Weights of a small GPT-style language model, trained from scratch on English Wikipedia: LayerNorm before each block, 8226 steps.
Each number is 128 + 24 x the weight over its row's rms, rounded and kept within 0 to 255. Layers, rows and columns count from 0. The size above them is the row's rms in percent of the matrix's.

# layer 9 MLP down (transposed), 3072x768, rms 0.0327, rows 468-478, columns 704-767
size [ 93  90  95 110  98 100  97  81  97 100 115]
[[115 157 141 144 126 115 148  99 124 182 124 155 108 158 118 153 128 129 127 153 119  99 115  71 156 115 162 114 153 170 122 146 114 157 116 120 126 102 138 143 131 159 142 177 120 119  97 116  97  99 130 129 168 143 148  95  93 130 128 135  91 115 115 149]
 [137 131  84 102  93 146 162 145 141 108 121 170 125 168  88 124 143 148  97 138 169 129  97 137 160 113 116 134 130 112 150 128  83 129  96 110 125 137 187 140 123  85 143  76 110 152 161 133 133 142 133 131 174 131 126  76 151  98 118 126 139 106 157 101]
 [107 151  97 114 153 146  96 134 135 159 144 111 138 147 167 136 137 104 154 153 116 121  87 120 107 167 129  94  88 131 146 130  86 123 110 134  97  79 118 152  94 163 138 165 120 140 145 149 132  93  96 135 100 136 126 119 143 143  87 158  91 171 165 106]
 [152 143 109 134  97 116 127 155 161 119 164  89 104 138 142 126 129 176 150 125 184 131 124 147 126 100 151  90 150 101 139 128 134 120 107 141 134 109 138 137 107 109  99 133 122 129 146  86 155 125 161 112 116 141  92 117 102 122 147 138 117 101 156 126]
 [117  93 129 143 163 137 153 127 162 161 131 127 183  97 134 118 143 133 146 141 136 139 144 143 110 139 146 130 113  98 150 112 100 152 109 153 127 110 127  81 156 120 158 152  87 120  52 110 141 129 129 141 142 147 150 130 161 130 137 143 114 135 110 100]
 [156 122  59 126 115  88 121 110 107 105 106 159 116 128 128 153 156 109  96 170 134  98 143 101 177  31 122 118 177 144 138 142 141 160 119 135 142 126 128 159 115  81 128 160 148 120 105 149 104 104  97 150 128 155 167 133 141 152 123 124 116 150 114 148]
 [111 116 100 157  89 106 151 156 133  97 104  98  48 174 111 103 176 138 120 164 122 132 111 131  90 134 158 112 157  75 140 168  96 125 171  99 145 162 131 101  81 134 117 105 145 154 170 157 124 159 146 174 162 119 131 154 125 121 106 103 109  97 154  84]
 [129  80 138 140 109 138 113 166  68 114 125  95  89 115 161 168 113 187 139  93  65 110 139 139 145  93 153 105 116  99 118 116 117 128  98 137 128 111 128 176  99 130 122 134 176  98 113 116 114 122 145 129 140  82  76 138 137 101 134  65 109 128 144 129]
 [125 145 115  81 150 159 151 147 152 106 152 127 189 143  99 108 128 134 101 119 114 137 140 136 137 104 115 176 112 104 117 163 132 133 120  98 103 135  97  88 185 115  97  90  86 118 121 142 100 113 121  95 119 106 147  78 121 126  91 199 151 107 163 141]
 [139 133 129 156 142 176 173 130 133  86 152  96 109 136 121 120 141 127 130 113 118 141 105 103 136 153 130 151 126 136 144 159  95 129 122 129 139 118 134 115 129 142 131 103 120 115  95 150 119 100 127 162  96 179 132  68 142 104 117 116 110 120 122 133]
 [105 143 103  89 116 114  91 158 123  89 131 139 127  69 107 117 132 121 180  88 130  93 145 115  65 119 117 168 125 125 126 113 167 126 146 133 136 165  96 131 127  97 109  65 157 161 113 104  99 133 118 172 126  87 114 105  93 110 115 158  87 116 141 125]]
# layer 9 MLP up, 3072x768, rms 0.0327, rows 469-478, columns 704-767
size [ 83  96 112  93 102 103 101 100  98 110]
[[128 162 115 120 115 143 143  59 141 128 126  95  78 101 137 102 119 139 100 169 153 120 133 132 126 181 104 172 115 137 174 124 163  99 137 149  94 115  81 207 129 152 150 126 121 129 138 128 146 167 161 104 125 127 145 146 190 149 143 105 112 140 136 118]
 [143 132 125  96 121 175 145 178 133 119 148 158 111 139 131 141  98 112  98 108 138  91 176 146 106 112 131 109 138 126 144 145 162 128  78 167  95 140 145  74 153 104  83 106 150 132 118 145 100 141 159 151 112  87 118  77 122 150 107 152 141 112 123 135]
 [152 164 124 138 107 156  87 135 144 129 131 130 129 111 107 143 134 122 106 126 100 123 147 138 101 138  90 102 134 112 109 111 129 105 165 145  61 124 117 124 133 126 109 128 140 146 152 135 105 173 138 123 117 125 140 153 134 106 142 106 142 109 122 118]
 [143 111 113  88 123 155 144 111 151 147 150 138 101 190 106 117 134 175 145 112 154 108 114 149 112 129 119 108 171  90 170 122 131 110 127 126 111 147 135 169 172 110 139 105 140  99 191 110 133 119 135  88 147 133 121 144 144 124 125 112 125 145 115 148]
 [147 123 151 107 143 106 144 112 154 138 101 105 116 139 137 118 126 140 118 141 139 132 136 171 137 171 115 120 121 132 138 102 133 130 121 152 120 127 143 125  80 159 101 105 132 120 136  95 101 107 148 126 110 138 114 140 130 125 142 141 102 141  97 112]
 [148 141 120 129 125 100 160 168 140 140 115 123 123 134 144  74 127 123 115 146 133 126 153 142 115 121 155 132 150 128 163 128 152 134 115 152 153  99 133 108 140 130 143 113 143  98 180 122 113 125 149 153 134 149 107 113  81 112 136 125 119 110 134 125]
 [117 148  79 107 159 164 115 134 175 161 146 167 130 102  93 132 104 144 118 128 106  70 131  99 120 135  99 131 131  78 101 121 186 122 144 144  99 123 134 118  93  93 114 127 142 155 122 129  83 113 124 118 166 151 111 110 128 127 110  97 112 123 114 134]
 [134 121 139  42 133 115 106 147 141 150 149 162  77  86 152 146 134 155 119  82 142  80 106  99 122 105  85 167 129 118 123 129 147  99 102 129 180 160 167 159 126 192 125 155 134  97 163 144 114 129 133 119 111  81 116 105 142 129 154 100 109 108 112 145]
 [111 150 130  88 176 152 104 122 162 115 128 132 138 141 109 158 159 156 123 118 152  91 100 120 103  98 143 106 143 125  93 125 127 124 140  81 116 181 127 143 124  78 149 108 126  82 103 111  46 141 130 152 134 147 101 107 183 175 165 125 106 101 107 112]
 [123 155  86 121 127 129 136 153 159 139 112 105 145 158 183  88 132 135 141 164 169 150 187 130 160 139 135 100 173 104 108 104 121 107  92 126 127 160 132 170 191 154 165  97 169 138 159 138 156 149 137 138 148 115 125 113 113  98 131  66 130 107 135 128]]